config = dict(
    num_hidden_layers=12,
    hidden_size=192,
    num_attention_heads=6,
    num_key_value_heads=6,
    head_dim=32,
    intermediate_size=384,
    vocab_size=4096,
    hidden_act='swiglu',
    norm='rmsnorm',
    norm_place='out',
    norm_eps=1e-06,
    positions='rope',
    rope_theta=10000.0,
    rope_fraction=1.0,
    qk_norm=True,
    attn_scale=0.177,
    bias='none',
    tie_word_embeddings=False,
    parallel_block=False,
    extras=['capped logits'],
    init='uniform',
    init_std_qkv=0.0361,
    init_std_o=0.00736,
    init_std_up=0.0361,
    init_std_down=0.00736,
    init_mimetic=0.5,
    optimizer='cautious_adamw',
    learning_rate=0.00167,
    lr_mult_up=1.35,
    beta1=0.9,
    beta2=0.98,
    lr_head=0.019,
    warmup_steps=455,
    schedule='wsd',
    decay_fraction=0.902,
    decay_shape='sqrt',
    final_lr_fraction=0.05,
    batch_tokens=16384,
    max_seq_len=512,
    doc_mask=False,
    train_tokens=168600000,
    max_steps=10291,
    dataset='wikipedia_en',
)
Each number is 128 + 32 x the weight over its row's rms, rounded and kept within 0 to 255. Layers, rows and columns count from 0. Numbers have three digits each. The size before them is the row's rms in percent of the matrix's.

# q: layer 6 attention query, 192x192, rms 0.0843, rows 0-63, columns 128-191
# k: layer 6 attention key, 192x192, rms 0.085, rows 0-63, columns 128-191
# v: layer 6 attention value, 192x192, rms 0.0743, rows 0-35, columns 128-191
# o: layer 6 attention output (transposed), 192x192, rms 0.0695, rows 0-35, columns 128-191
q0 096:120133168108171180148157113133113087136133059162158125165149093153111128113111097153137169072139131094182131061177135104101164175138176073161084134142104187094175085075193093202137106115194102
k0 130:130153115087111099100082126127134124087157114112111097071104096128123142121145074185094132160144115162133141127157102104122125117120076126119127125143156137165078161098183131055067116120167106
q1 083:142114083121138103114089136178102180096102101083131076116131171092178186127143148088146153161100138092128116188101164150100134189092122149134158130111066090104114159156105108110109078152124100
k1 112:142169130093194128140088171144171187161054077166103151067167096171082132109172117134110077144151131172170118158167112163150134131123179157138128169186125136109105079111132128092074155088101181
q2 085:151115132126122076107166101137039145116112053146133164078131094096086096108095110193141102168138199152138117105152073118147117126132101150130152159107139184147120046100104154085155142081127137
k2 097:158156176151060098154171154084137081147179172123096150154146152161088133129132167141150180117155046147134106072117136142131117172134067133126191098071087093112128140117096182155131118153117126
q3 091:103127198103159193110098163138157146062114143109128169088116153137092158114147088183096179117142120121134141093111156098156133118159152107152181159128099146140147095122129155122084146170069150
k3 099:097166090118145098097107095143145083144101108152142096103110107159192144120161108076099146123123144096098157180139102060148080130107122132136040124089083148114128142160190081114113090146184089
q4 095:151093037128094063099126105138141110162156088106122085123081135110122116160095188063144098129065156127135128144158113146124183140097106141111127116121096120091107155099170064133147118083183120
k4 079:102102089137094177144093133128169132114142141116102159117147087101122110138091154094087095198139125126117157144143141176111232101135168131157088148198154118163100155127126167072097142116122146
q5 096:162127157130127136155076142132091074127128166143131130143144128124196155130129067154113106129138134125149139133109143077129053154124104154080103121134132081115144151162102200122134070139154136
k5 088:114210094110129129130135154158129123127086155166143096177126160138175149101181109119159163117138098071150138164133122067202034157079130166129090135098150145114104100139132101154112080168148111
q6 097:128130159142167108135175169123140133125124131146136181128135073156150102109154129157116153081168130153056110154108082162164161120156176184133195156102122109183140105072105152142109239158055164
k6 082:120092183106067113081111057146161141122184140117140165158151153153131144168112159126173096138109132133146106132192078197075130101143112091087158064089090116151133155136192163161144130172112118
q7 094:133120122091114115134160145154115122092082118101109155074133057132124077150131106167143100090101120146100116127105136110197194149029161196198189180103130099188159118064152110103140196138053142
k7 085:181091171196113154158124108123121101119107147056103146102140127074166141151084151102131101143129186110109110097132190119105162118120119125105157111161106076181104195190106130127130120110070127
q8 109:147136125065123132131046093174154137097164096134112092057142136125126157133130139145093146115104158184144144100113108115164098105133077133130107112136192136064145111128133130080171082147146167
k8 095:060154141063169150125138158116120097147070112161149080180114079166103136106100065126167140122130176089121157080096118098180089108116109155094129103125158122137110156122062138148125062131169100
q9 093:130113075126161141152157161109164172095116140178157136084145124109164137108145094110107145132148097132107125191092116178136155145139163125098172169142122108127145096079132139104081218162068160
k9 110:085127145106100133125134128161166144119099092127143090141143064177091099178099122136162106068106183139080165160111089170152139143087153139102146152154137088137160144125124158167154129087131207
q10 098:111163156119100115106063114142087109156164125140084114200107151142107138112137134104118122153160080100148160052153155136096120143088118098160100106123134153105096161194134102106093000113181092
k10 109:125173109075168089107134137160096157126116108146088060128079120140150094106151086155099141119179099154130115090137087154180096118108087199162141159152098165106116107098127108084170126117207141
q11 094:154052114132086147078096101111094188165151111127129181088139111141117122087087136083088133161149138143144102099114125157098153111112077101209128105127145113151111107084146098167074104127145120
k11 094:105127137103140093155180170117095166152122119145146140160103112103108109134088171171143121065116104115139111171121067177157073149120153127140117087114156128125166064142177133134188182071162131
q12 104:086153119078137161187164198068130080142077100132156071164139139066160101157159093114161107098093166114151156184142157098141135142110156168050127154138138115148144153142081117088176140113118137
k12 105:183144143173111150141102151079138095129079148096106102130170152110141144125143112127114123155197159103129105106138150099105132146135129134156175135128215146138085096202098122098087079116106176
q13 127:129156175108198135145148140098173113132147104120142127145102152198086112147119115085132153166088142092086135126092141140144050104140195136058108147121117100125095120128064157132189141133145145
k13 107:189094142145109086148148136123111106124160188161104177170119184169088136150145171180111162187115133142128064134157154143126138160138127067186177153048168093116124156109093129069157151153131123
q14 100:146124139110117159093082076106137129120125107140084122096180095085127124083121145124097072127073152175172099148114076105123154139125110123194139121142131146129115117070165121121117107143139133
k14 110:138142139102199109163110127100095110084089084130086099091160068093133127060087085146086053121112060122199127131117060091127083134122134131140109142126144182135099085130136114117145125164158111
q15 097:110209095130139079186117212123127096123112133170111121174145193175126136151120099161122148101147126107107144147134156110132130143121108165036096149141104134152158143150092198073134146120124121
k15 097:169179122134067101153108162116148090145166186107141126118107211121149097133134150140137146137170192132118106134122157139191154158147087095142212062138105084140163099116140136083156153118096104
q16 096:087126103143162169134165158138176127131141139082115095128134193104186133135095146158109098094131179084129154127110190110118096099145146168136115180109087138124135149141150160179131112178131078
k16 140:119101132067117144127109114153146123129060094111180092151153139119157152120112107157147136108128142134173138162088139123098128131175140128079150139099199142099153116115101128102155137133119060
q17 089:157119141118068132068148100104139119132106117107186172153120113109135116133119178095126083095161181149113113086169108107090201201154118096145111135114201135133168102118113115141112142141079076
k17 099:192130138146142171130119094085176100079101135142155179093164153091163096096092131118109077160175166104128068127100144114153190149134184092116171091133202085130108078150102124156172120121091096
q18 085:166120075153166101077161108128112148098138108120136073151081156088204102160163160108136086140135085106114102184165133154129097120070099126117155141148115158058093106160157068129132096094183081
k18 098:115140114120179138085130093129149135125056094191120151119175118095112131091144089150077109090136169164198143120145122104137159092149158155141085157195110114103088103164124121104126135108087125
q19 085:133108180102082102109158116106165121126124079148110137101139082134095124143108171153102085146168071146144144065154053175163209162153130137116135146093149143182110131112150128121118159094094129
k19 092:182171156093059108076180084148131145049158127116141151156064127193088146134103160123163123125112116179157151149155122169154139112115148104096134120123077092118124127149138167167122165125131119
q20 090:158103100116082141144078114112098062148132147172118142160146158141094162126111145106137107165121167124138125190115180067060087105132084102105055106158118098103152158175063166137142071187136093
k20 095:140164105132201122221076195058101082164099135130100104118134142083154105103153136098117136147133116136078110144094138089141117149092132139123185121099147117126152082150101116122165130157145102
q21 088:121170127166142130170217178127129193085080110118133158098114095149138098159125103134151147084187092130069085116103139174152154139091174158168187163120116117156183092104152192158131197164070163
k21 094:182152182148066133089163084155138140077222125101089141101116180122115194138122169106148106151123151160130147041136154160112169142114117075108181128165119087151164163162194204119144148163135130
q22 088:158117071111174085127199113150095150097161123147128098091079084117127089115149141151127138121125104119111108150153078205188124126119129156150162141080133144151146121078147092111208237131077125
k22 097:101098097163093158146133112111156087151119119153163145159182087093078129122081153091148087168107141150160122148123132195024205088149191124135085122139125107181136195144082151147114148112091158
q23 095:145105136080115143120064072097094080146159138135108137160157123101061153106113194105098133154123137101194110091141164099093115128161100072167082086152162132095065149144142089117127084108176101
k23 090:096167096129163102153111191113101129163068147145129132158148105130108157085157123144123139139159062116102114177107121056163092121095159159088082128099129168108099050072113110127120134150141122
q24 082:165064149161141166090093115133141122109142053079124220080158049104123118178111135085158160141125128092095140104130136139151121097099154180178169125093109118099097144111120115135058110123092142
k24 098:124170108138143079112163105102110120120137049158081096174132095090142143199087140133141081088048088123089135150166087156152125076102084164123052153129151134193076170159131138113118100109164126
q25 123:107094145188140114108171157126180163136111063094087087088109069140139058178084106120190100079111118155089190134129064171180153135119161198170182179090123103176134094127107116141105115119116171
k25 092:163095159193110116116115111118147147139158036110073107111144120113159100176032098104126104119103103133178154083131149168112176100146121141193115189134173118185110109189115153111109093123121155
q26 096:104165085142115086204120214103138116094075124157123094153154167142144100145129103164163123097144146144121134134160128116134157159150142175072159142120094177133188139127101179115149139122116128
k26 097:184126150120084156169092127082101114117182136067143115088152178139172100099120145131144122150195178080123112091096159116151142139154089068159224060118118124145152114155121157108124116146109074
q27 098:132046151118089134135128090137128156078209145070160154038122081115174121162127195141134168135096129106142138164117123171148094144103137128102153131068113122137160208097116167155133166135096141
k27 115:118112124169135145089173098110145157122143117128129147144115152088167159153047214035169125110065120112122121106177151143110135132092132145088072124151053103161112163177103132149127095128091139
q28 102:133056160144133150083144115129092188046184155132168126130138110071114122138148162127143100123090183151137123153152049113190126043138148125150181117106111069155073134138105099166146216111054136
k28 107:109137104167122127097159125110129146112148158152097199212164158105114148100151140096131134182146103144119133136168158137097157069118135111141116179118115116130104173159073221163098118172092111
q29 102:161046164151150163059150087155128121161180140082125184079143091115143144113121144100119117184159066122126120118126105156127121090118138092214162128104143089144093111136148094162055095148112114
k29 099:124100114138132099105189104173137133135127140146170150194135139109096153158090141115162155145117068149139122161153072184105142114127181159146112147092141125147128144126155151193157151132136194
q30 091:131094199124086157098127077137099114115155155113137146118136127064082143114106110153127158104132175094166148141141107141179132111095091104142100097140182086134125145117135117126139116092143124
k30 111:099204129149155132102162127146138142172101136183122118197147153122120163162136109105151164088200147094124181123206141126157114135067125227166130161192135113131144162103103107145086124119148155
q31 097:132162076133085064174070123133045164143140190173118151137101108144121120128112128153114138121144180136125125077156105111112161120136107113128100098161142151128193163133141147150201185111174087
k31 100:011159119102153105168092132121150149148106140122117103129088096131163149126113122055168149065111156088110170137080144064161098134121097167108079129163054148104171141097076110154142154144175055
v0 071:174130083125108092160040102106134120111178101120124125078107130168146157126123166113117136152120168116109133123104137101144200142143155131136133087163102149129148093084106107130124143189148131
o0 074:152091139099119122118207093137119161153089135203133131143129113097118130132150190140163097116153120146164107095098096158103116098119132093143123132114167117130124116164123164140135142070132140
v1 084:108150120080103150124151106059145162187123140151122147131136076166118121133169093228165122159149125168188134108110053118142141139189132098108130117140097120095128078070144144106122138150174120
o1 090:142077134109149099167093142188106103092185168097112136107148181129174114088122124090101179117171148154126151130140098156131144176105157120138187135102185138126210175063122113062128174095069128
v2 079:076111102157147076132167117155165145139164133188102140175080142155081135159073145121172102114104063129108115175136130161133085108158136191118100170068072135160126158095126160112172090129168146
o2 079:077151145122144134128092179103166115112126118093164096112105109114118110135141051136120116151147176142108159166176121108148124158116112134088129139126114107106144122158116113175152116161134159
v3 081:151145189124170149114130132110129137165105116139134110128127180128182107157089087148126193149096107138145124072127128134152107102116148165113154158150107114128114121151185140186102132107111170
o3 079:049118112129108131148163087129164153146110068096097121095150105173066106085141104110080065114059132140114103180170167130080180177120098147120111113147135169110075120058127092074141152128116085
v4 084:086104136110190157112226097124157168123134117174102125163071122116076101151143108155156115124080062180165153160161112136144100084120156167141083168103114145126122141109108123171153100092194098
o4 082:057136105137150128152082166086170085110122135073177113120113130136136095139123057129124136132156184108115164150177121124129143161135128148074131143120106124108170126149110111146152143154101136
v5 088:167108165127113137173051150130129114104146156079154151076135178133199157098165128079090139093148176104092099110105146087105136119091079111138154098137135135156189129174080077123116126164084121
o5 083:180127115132083118117170085148058147153118127175081145145156124121120149123115193131152111118094076149146083095074149131125122099131137110191112128151162150140080120101156159115109120106138127
v6 074:086093121087109148111231097137157177102127101108127143178109127108114153132101149123140106159086079152157146132188110179152155076109163186130088161139111140104146135128160146147189103087179126
o6 077:057105124131161139118061195103185066105116124105193104108127122148125099121150067121142127143139170114126137151178117117113132163128108136075157120124128128137154134136109104134176154142125147
v7 085:082121102085089148143116112090121088131132141148165144119131083146090137117168110208117117146120192122144158091064089118103095137173125130119104114173132087150164138142162121154101133104105066
o7 087:192090155123135126106145065136124142084159130125109135097168166157135136125124165087138159161137098151152101085133172171152164090091123139164184103096124169116113143104149135067122160128096140
v8 077:073091127127149185149122128122136196165160122127142126163100117129085147115084113103115181121164162123135143113060124123108189109139181108170153123168089113183133061114145162141141152082176171
o8 082:130130153060136102159180153137163092150173124086118123177147129142112103138122184150221144126101149065185104178153105129179103140084103112123162117085129111131121180057098158068108149091104142
v9 072:092064149139138099151151147205174196154184109128090127170094157119117126115093183129150109161100042160097110190140143167145115103171157135128102177086138159101164129114104104109164104090152118
o9 075:099174116128158149108110159073138106121089127100181107148085109116120111168163040120127097137125194084127141160151106084137127135123122129112106126123103077101137131166119118150150122133127145
v10 080:104140149123133140153144138177126165141143097144163121083131109165128158100128136145122145126059124109113125167126131127117140114186149129090150134143146112111107152132045099121123132181147146
o10 075:107130067114157102151145077138110056102112188132100170129125180140148099189089121086102062101137087130146111118101158073093165126109151144146119135148146133136165118109145109138086071085111107
v11 082:159120096123062111138089118065103105192171136114144107119087155165090109140155142199134121159166120162165148120111084135107136138179103121119136093163063136110154081174172117089145150113146119
o11 084:177062137083117141118165113151090143111113153160134138090175154100110165112156162119132150127112116165140109109087103130141135141121142113152134112140165161145117130066152149105158144104120134
v12 087:081123101103164108156166093072140039108145088185081106168126113149073141141087157114136128166096088106124150076091114084140128152166153155070118139100193119125109130180127164131104134107141141
o12 086:125146173106156118057092151193207100078134141136135134117125167108108082172116097124122111139128100151124185085208141115120131163106118156074164133123122085147128148150118117130190132122138131
v13 074:179137152130114151106064100114164120107115145180153136118181104129136125091122144204091129085093155151126122104109102119137178159110098131079161125127169095136157136103102136141089130184123120
o13 074:162128146103129069154180074171103152103144150151057130119150142150118150164148169093104137125141091131152100102123143137096147092140143146192135134117111149106128109097136086120087121098099135
v14 084:140159133155174070170064165186148129146201156102103141129078163166139126130124168098137140134171099097110107111100138182133139119134095136122154107140139161110109119112072088086157105132141102
o14 083:093143113134101137113176155101084140153060127167180155135073120055129115106115125155137084108081166160121110171114096050134083125144159082118055145140128100136083141175151125139135091109170167
v15 087:216120174149146146150083165126124130101128103098163150083178147133133162122135133098104159105160213079156096114085183096128179102119142096120132108174114142132160140105099118125091157151076121
o15 082:156136103106100109124165061148068131156118136174094139147136134133140149125124209120130104105090075139141092095080157136109116105137117106188117119164163142148081119126145164100083106103158118
v16 088:165142121046139132103157117128166101159182155122133130193101131111107103136138158167139153165128093117165130069142101183140069165051114116136108137135043113136117092158177131156169125064142100
o16 092:086065167165056165152143169102148192155130082129154091067129141139142119070146135086147141126077180136153122133086108157151141111176137116161176110127106139102117138086141106078197165143124160
v17 080:127154156148089087126127146134176138169172111073127132131111202176154146130149140128104159143176179092083090105087184112097161162141112127105122125176103158154119094147089111110146150140135164
o17 082:157105099097088153084177105141062138146097138164140097157164121115104162131128194111150080095079133166152110160100125095149111074132123093167109106159162138142109114124174163114120088112158115
v18 074:163151090088089097151110046132093107204138140109103154079114123145081104123117164109154115165106142136112130127119077105147198182122166075165115099173154064139071107093101149062144177098116087
o18 076:138077134119092149104156100139109114112117148143125149155144122122142158116105218117150155125149134158178100066105125143114099079085151096160135132145156113202119133130158154097154123097168165
v19 078:121157147109088103143144114125162138141114120103120134146084155160142117132074169161133152154190199077107084059122090163127099155180127129078101120085104186086127122138167101173123132099120140
o19 075:085130132119103192072148125106122140129099082142139102110125150128084128133115118065170078108069143200139162156145123087171130115172113138138132145126101127130101102120181163085151116127154102
v20 077:106133154158173150116128121122090123115063108163122138116153097101178153117138156145107112147093121166132167114143106116113147129146130142116129126162215142124110149172114121106104144147105126
o20 080:134198081148153070144064138170135116106127156066079159149115126176180140103079074119089176165177094114080163097152136107094118136092151134126143141104122117159131133151135141148091108151110104
v21 085:104147123099140080078150135062117149100151113122122131138125136101195113154092122066137138098155115128103142124122156074145074090106088162170146142118175112083084184174091061144114155077085087
o21 088:123182099202115121158142131143076113121071140135155120169089082098119147092128113143151115140103147085118107069130184139079141137131164074118056129106099103138105081183119118193127122155135100
v22 077:147122132112127143154152118078072084108116137156128129161168106142114118128140121177110065167154191160180146122143119119140176129094132125149193123148131130124137132145216180103092133091113139
o22 078:185091148138156117139123118148123140115170116122119118072145135169145156112135175115093206084108113112082109094103119168089091149135107108160142099128114156149148169098114128116113144154121136
v23 075:131166091134114139068179143145134128090142112199094130128095149172107149131125152133138130109100087122131162119171082153111078135116123161082094157076092143134136138163135103145167088136171137
o23 078:053098141174143101110099178086161107120114130104140095113118126104105098130143047142153099162180155149122165154187105140168145145147125164072145139093120145070162091145105100184154124137099130
v24 085:128153189167126156158119083158170154110110129125166132090104152221187144148117098084091148120102174112093103143090116112106114126200115133080123102112189164163102160124081169163085131186097083
o24 084:114142093052131093074132064172132116112087120134097107162155156149094129172095172130134071112114109151147141070141192063108172082107104185167124149175172088133120094146140130105117127054184116
v25 077:179175068139191105082182149124088100144148138124135110129125147125115112160092126125114091155143134085171081107156160143116112135173075158143099138129117171138127064158129068093167131059141168
o25 081:114079114146067147133114183111088090107079136148172117126131134109135138058161113137144123085103147134113145175153126120150087117097132113083064095146143093124087111179164160169165118155139136
v26 083:129070148121121130140058132098112169145177159145111149143068155139185091122101154138170108131161136195112130111186047144110148117186119118131157122138145160097095104104151171095187143193119128
o26 080:138155141121124101119131132177106107132086131104143168085143135060148190095192131110109178173148128154125078182100034082145113138108184143126113129119125148124137164077100113080120118068137185
v27 085:083110097166178062072176086087096160167089130132135120188111118102127146153124155084175112139154000142122158168161037132146153132138154156104109133117116126163085160145154153170141100098151135
o27 085:105163140119128167136066174154186109117141111086143136105113115122136106122114048164111148167160173134113167140177116113144117160102109172103126145111113092124172135129104112130150123152134128
v28 085:177177163161087133195090128063122126111128142118147129099174114136191181142115132108108115098123142066091142103096136077101120132197072106092124118105197126145098141196101107109088131156088149
o28 084:201130137134097085108170079221091127134097133170077124154151146135100152152110156144127126131122080138123134088099167133122132089076117157177118128146139125153117107123161183138089095136147095
v29 081:172125122133133076117104168138103117097076106122179116145154123156086132094099059118138183083134173100137136114125154088129127135114156140164132109128134187125096097106105099195149130131134118
o29 080:207157085171122128147167122128093146154113143115113120110095101128152173108099123154114131110120098110139109148098192123119099102163088141132088101146131140154083147188147176187096142148103141
v30 088:135124198126159133102185173078119092134085152168149160149069146136075119117135133177146119110211151134136142160081089132103166137166104145147160115131098152156056036113172183096144119128128158
o30 088:149128129105091155150082051172122142136172157081111097094145142114176167103110112075123196134106124139130105131150090118179055120116111099130114129105154144126185205131120127086081131099117104
v31 085:163145089106083084124076152176094179152211152073111101107050170164151106115152179101150107144179110160133096155098132121103134127202119104151146103138054185102159089105162098090179123116163063
o31 093:156066128086107165106154133066067123129071121151177157104144126037116146110154140147153128106143178145141106173123076102155124134100152132107112119130135107141082129127117145116159155092112188
q32 098:149103132197114134136199125089147077108175152125173156146128130135107139159119177082158127133108131077112079081135153081073146122120106115110141127135084107168116142123110183141155182112126143
k32 090:107214100108122089155138120166133174205130132098077127136117117116122136103149076116137136091095155166132145178140115141102123150052144122161139129184103160124116130096159109090152125161105038
q33 095:168132139110168174080151109110108146147076086150147137086089153099154143182135080116108108119069115160159138219138066137184133090136106163143124160097196104101122094131130071121154124150155162
k33 089:071160081089152094109120119133166172171110114163114087112127095098092090146057106129143103058145145158118168184129112181130138144136107167088143147143157145153127083146162102110176095123154116
q34 096:183087162111146128061135147094105157154123116157145140060081149100143134199129111088131102106055129188187177139144094152196132088152108147116107122120168135141133107080135075123136099120164153
k34 089:090167103102135152104122109108176150154106113159093141126101097097128102150080101166125093091126134199070142160160087161157151135111117169113131164127149109144094116161137122149167114105173136
q35 099:113139111151097125078170120104106153078143126119142168188131116098146125144160101101163114120106138093135087122151164069115152147089121153125146102146160127105112105163106164166127175135086193
k35 117:156153171148132132146162173113131148123149155115092129101138113132106152103141171094149173130087079113083104080086106126093151081117144122156142146116046103130087172136083207156157149193112106
q36 093:112158126111133106205101132126169079168091131155117114150082185225147135125163094138124103135152099059090143118140180166119085116112097096064098158120141098124167118134097163119134092120200086
k36 098:140112135163104106088121179116096136077108139145135099118144071124163076163079091156173111122102182155168156143137052130134102125136128122112112147074183155132132136146180098103199158051148189
q37 100:169139121159143155100150115113143155100147162148157108134110135157062113072139144081122144153141189111084096151130067060103061147065160134144154123115081139120118140153104155188143174157067179
k37 090:162138163111057074135167178137113119084171180113127141092114155140148176134162133125112161142072125145117072085096087152146119095133108129118111073127058113102133195156122139137078159155080099
q38 107:110124107125051142132138095143088106093166104084176142099179114053084137107117184158137133114114159138140089144134118109113157146130100128135124066114118163113082152126126141131135163127062154
k38 084:139120095150115129128162098128125076134200146132147213136144202158095174056116182144107156170120135102119085099146172083043110095146098086097101071164074129102100162123104133136109166083063139
q39 102:066080172116151134106063115161093146179117119138192128155151118082145115116162100143115108100132114126204139092149156119130174146112132159112176147101145142152099093135096138155069137083107155
k39 101:199159165135119218183114142122111119086146172104084156162133168116170151089137141086100117163132092106137097136115108139058142166105143105199130098128118153093119144163139112181104172172129049
q40 123:166098164125156158152108112057098123111149165166189196062171147105118144071111159130113128129129146115211087122102155107097125156182136068102109068118135167116106148133128077120109177127068125
k40 091:152124099094139154164151121112140114136163182137187169114174195115133206060169133124090129156092115088141099142128120132064104121158113108072086094191129155102121175119098151116144255125065099
q41 115:137161147084142183111128138115106106056147136191136136084178142133170087138197148100079140131092154144139081153105120071151109144207091089088186100122121162087113158133096104127181180144048134
k41 090:140168147126171146153085169140135109056198218172155186110099170169122162103121114133081141169100101159113062180118121150063083127126136116092146114203084117076118181102085157122133201120063097
q42 104:069144106095150124157091098095075172169144085099148086144128163079156123127121103104109113126141108116163120200164148115135184062074066137144102095206095170093080115113176151087201145106184118
k42 107:067131123169154140189136146190137149154139060061152040132147121121066142137137104129197169103102137165098085147153102111150141093099098143142151171116095074118113110087115107139224155093153149
q43 108:139114135164108077116118106096126175065094117119101102121111126099131135145155115136095153147102153160165086133130122105120133107118160112174093104166142096175083136146126161084088098091143160
k43 109:125153119078140138138097129091183134136112075151062069107109099127059148110152090150091103101164106177159155102130141097139125141187170128190131107157184147132138116112132100087129093120132106
q44 105:097107091085125119111127103126144107180147147165157167043103128154149146100181164127093115134151098123110140115135141191106132096139092127103141116137127191071199161123152068104120141132129124
k44 099:093131106177140108168143063142119118196175125132153169136132119127119105126090150095183163054056174129093174167136147124102126066085048124071096141240096152124154170096105124155152109100116084
q45 094:104100116171123083183093201095173132185134134105164198077084142171116160112114138098100123137138087157116145139116146189151144125113161139112102158087077066151147115113132134137133130137166173
k45 099:145110130120130068113169145162116140126144079083132111081148087088169142110136117130153126123127161074198204086139152165194184082123120145129102160133152132157131180116163122110143123089113158
q46 112:124091153182115178134116118150130142116161127089121185160126130154095117165082180043169151158173173090111168086095126150127113085114167145128115189128058106123112164139118107153141127174101117
k46 106:122089143161129103133142118123182117132146108133057169123129174124128126157180116069148131198108186133177135049112127139141137073115106091158123114063088124139127130166157123131135160110055151
q47 108:177141121132109144115131148209116170120151133144149186134153100164129144152078077151163143185101065117086136116122115135099113131117076124157162115109117133093170139086134063200098149154116143
k47 095:090213080150135125156145118105123126165155175083130205083128194128112148145137201090111127160141169129104132172131162200141070129093147075100139098100119106114138182167156103175117109128171182
q48 093:114142106173087163164137139121149100081191166066137130135178086150129132127117131176131144143149139022047110058127144119084145187096084116118110087138086120148122155130080157122085135137089107
k48 104:162109223146101143140182156121111096090158153082158175139146160149141174116171149059147186158100167115139098098095171101117129107114116094175144140082051070165092181131078185138108176154097146
q49 096:131144149154113131097155129113129082112131149104199172200149153086097127135127157086176110145165096087138063122141177060076124114131163149129169096126134098184108144167088186135139163158064128
k49 094:162076159070105182164190064181130181165173112106112126130123090128141176104115112133126160141097132142163082097150152103108136120086123131207108117167105120140077176105103157138074149144084101
q50 097:121148149149150131089171131106118108078142160124181175186176147090117127124107120060142140133142101084144071160130164071093145141103162166111142095128143083129075134144080172159140186164079134
k50 095:185145138141111138172169104123097150130163135088136165135141099148113169073143152101119137155108107142161075098109129103068132124075128119185154122131059121107095145089099191135090168162110098
q51 092:163143096158123122153114093142099112116165143124141118185148124120105130089079115174083158118154151069112079146166170063053151178094123097142125074175136109158085176095133149098068150102095135
k51 095:150113162127118140146124148148105130150185153087136175097131138141115165099165189097121163165129119099118112096101155095079115172121108113173098079163073139074173196086154081113079146168097096
q52 099:114152129114141132143116158138167120171092093137082089121055166128160103170149136145084085109131134110073187121112153189172154132161092142102145154155169126128155069155131086106145053136183092
k52 092:117138119103163129073114128144165153130074108158098066129134107116104101176109074155193111085150107148110176153122110158157162082130133188124163177054147104132120076117110127163139098116182163
q53 102:072175112140150096138161102149191112153117108128126114182070083167122144127159114155166133123153122116092105127155214116139123084146113147109098192138141117134092121150148200121116069110186148
k53 086:111130175135176194024115128069113123133058137151150119146095120086146073163103120146142069097162138110117186069122080141161173118125126154137149195107170158190126106186104111162139110174177131
q54 095:133139125178139090156186145151155121192160131164149147128139107188123137169130112176118134129142116129085141104137178149149074158106139108097111144154133069138175097150176191158130090165198122
k54 097:112143105088134088073138126076159164157102102126136105109102113110156114134103086149173097141117166120129151185170087180207148113112133173092140153089116116165146052123119117139187129087145123
q55 113:158066106168102115128115102162174141145132074072161091070154096122090129092120184140118156136138103139118139120158163117070129122118110127139074120113151145101121130098145148146079105140154173
k55 103:049144077082148105155137078122147124184130097120163162131113132114078161066118105139162119127149166123166197122112154101103119134122096151079136142183183146106136123143141185124112133147129135
q56 115:126143175104126105097145090139160172072146119100136081099165070142112120179061127112149166132065164191124147141114077143178096092115125145130120148120058096148065119101104138134185113152170141
k56 096:111174137126166092102115147117127148116090142158112109178107113140127092143099090146070097097118104143151178117173123166220155106108122175108181166115155147200143101143084128108121116129144117
q57 099:142094177159134118131151185122109130137140108143132154136104097218099109174160123102136143173124069086082102135115092086130124093124137146053115183100076107143145176121123183120166150127141136
k57 106:108181191157112073148174151090124157078097128139098087133052127138150082151094128144131096103080192090121161132100117182255091115080156152133136158055111148144181121173094152124144103144143188
q58 109:119183087105164178196105146155145069123075140131181168091094194128127110107110150127152086091188110107116171136115176183107056205159146090052075118143184118103135119129127154147121072141171135
k58 101:186131108117114174084134114123076152094101154153148169208171117161193127079176149165166157094121158105116120129136118117099126134096110192130141174083114105128151113161096209133109146100146146
q59 106:127119084142116174142170067132121119195154099170092136107115186096074140089148160124104152171151136102133125187159146120102110103110134151128150120142119119150165113180096160163106126137103090
k59 095:116084123173068149131074114169126115133142159144104107170053139185145118110154133147078104098149134150137117123156134103115090104078123140107118095138096080076149132122120122074143105160144159
q60 108:105180161118166164184083104135046067131154157137131098146144149146127161095142132100090156148121173159098124133117116128099117103132100113062032112135110127099134134141145128120141112118166070
k60 100:084154074094159104189133132155153117122107123161204163182129173170146185112143111159118132090099067133101128180122163147154075098128093174032103122182133139094126116130086171116185126159156144
q61 112:121045141180154146130123122065101136110123158135131090121123110129175167095150156114130117169080073138129106169101096138126088074116195095155106140106112097177091112107186119167129122124141145
k61 111:161112148139105128140125151162113134074097109100158049136124146114104128171139155103149115111156164118098168127116159125158172106155136157135093197042137136152142152201129146097162109159135180
q62 112:143164201142142122111097177091112135082081140173124107124124158126132117119168102191131166120172147142093154131144095105146086158131158156144170146121111153081108137144130138139114146181068169
k62 108:193134174129137117138132171070082153083116199165150203150133142126136151227153160137097146118128109152063080140121095110126091141137181101146133100107170091132090129132084157147111149189116152
q63 102:126158122117109133113184188107105105084120151153084106179085119142141084104096077116116145117091112112093129157120082117126180101159175118110157133097176148134082084075145117135142128111114101
k63 097:134133152075125174098153120173099053123114126101140127067157118138080158087113107122117146152189123103157118148097161119161152145133122116151137099101148078103096114193136077182112143159105172
v32 115:180167130083085146100113142164147161094148120148153103132131116125126109113116130181177096147162128089085134115112073111123098106131138122127119136053104160145151155104198117110127157176114198
o32 111:089097133126175115093122116152176178146106116082117080107140142105104140157106120122099188158163112154108169118174068139128090141154146127125135145165122165052195109058109101119154104192128130
v33 100:092161132150098131144084160148123095052158148120155108106122143161149112144167145075103168120081140175119083136073163111107097123106080120142110090094093100101120170125103156105148118173120115
o33 095:171135124152137113161121078147147146091133133101166117085139166183171164103119098118127118083150162186100103076184183128121139136165093133065083092095122097076170145151098114084135161123115094
v34 114:061132114116105097132150157082255111139171149118138144085113131183104107137107159139158162123117085122078114137102164128099115170203118111081129142115107157146118146087145174072117122163130080
o34 116:168111107145114143198128139117153120160172109135111255072087128196109134093132172134094147132186121080098108154097160149140129165138118146084131095117114094121180134093080181086104142161143119
v35 113:172132160077146090103144125169092185160148112100147138136152105133094140128148141162110097161111095128142139161096153146127133056054071114112131109120116118075171117160114157123126123085156110
o35 117:156106099124182086154141143206111174123126114082189160103158152093115079125075131139118168143134116151139115123118116111129170078095057102153104144164092154127136147106117110068125156114173047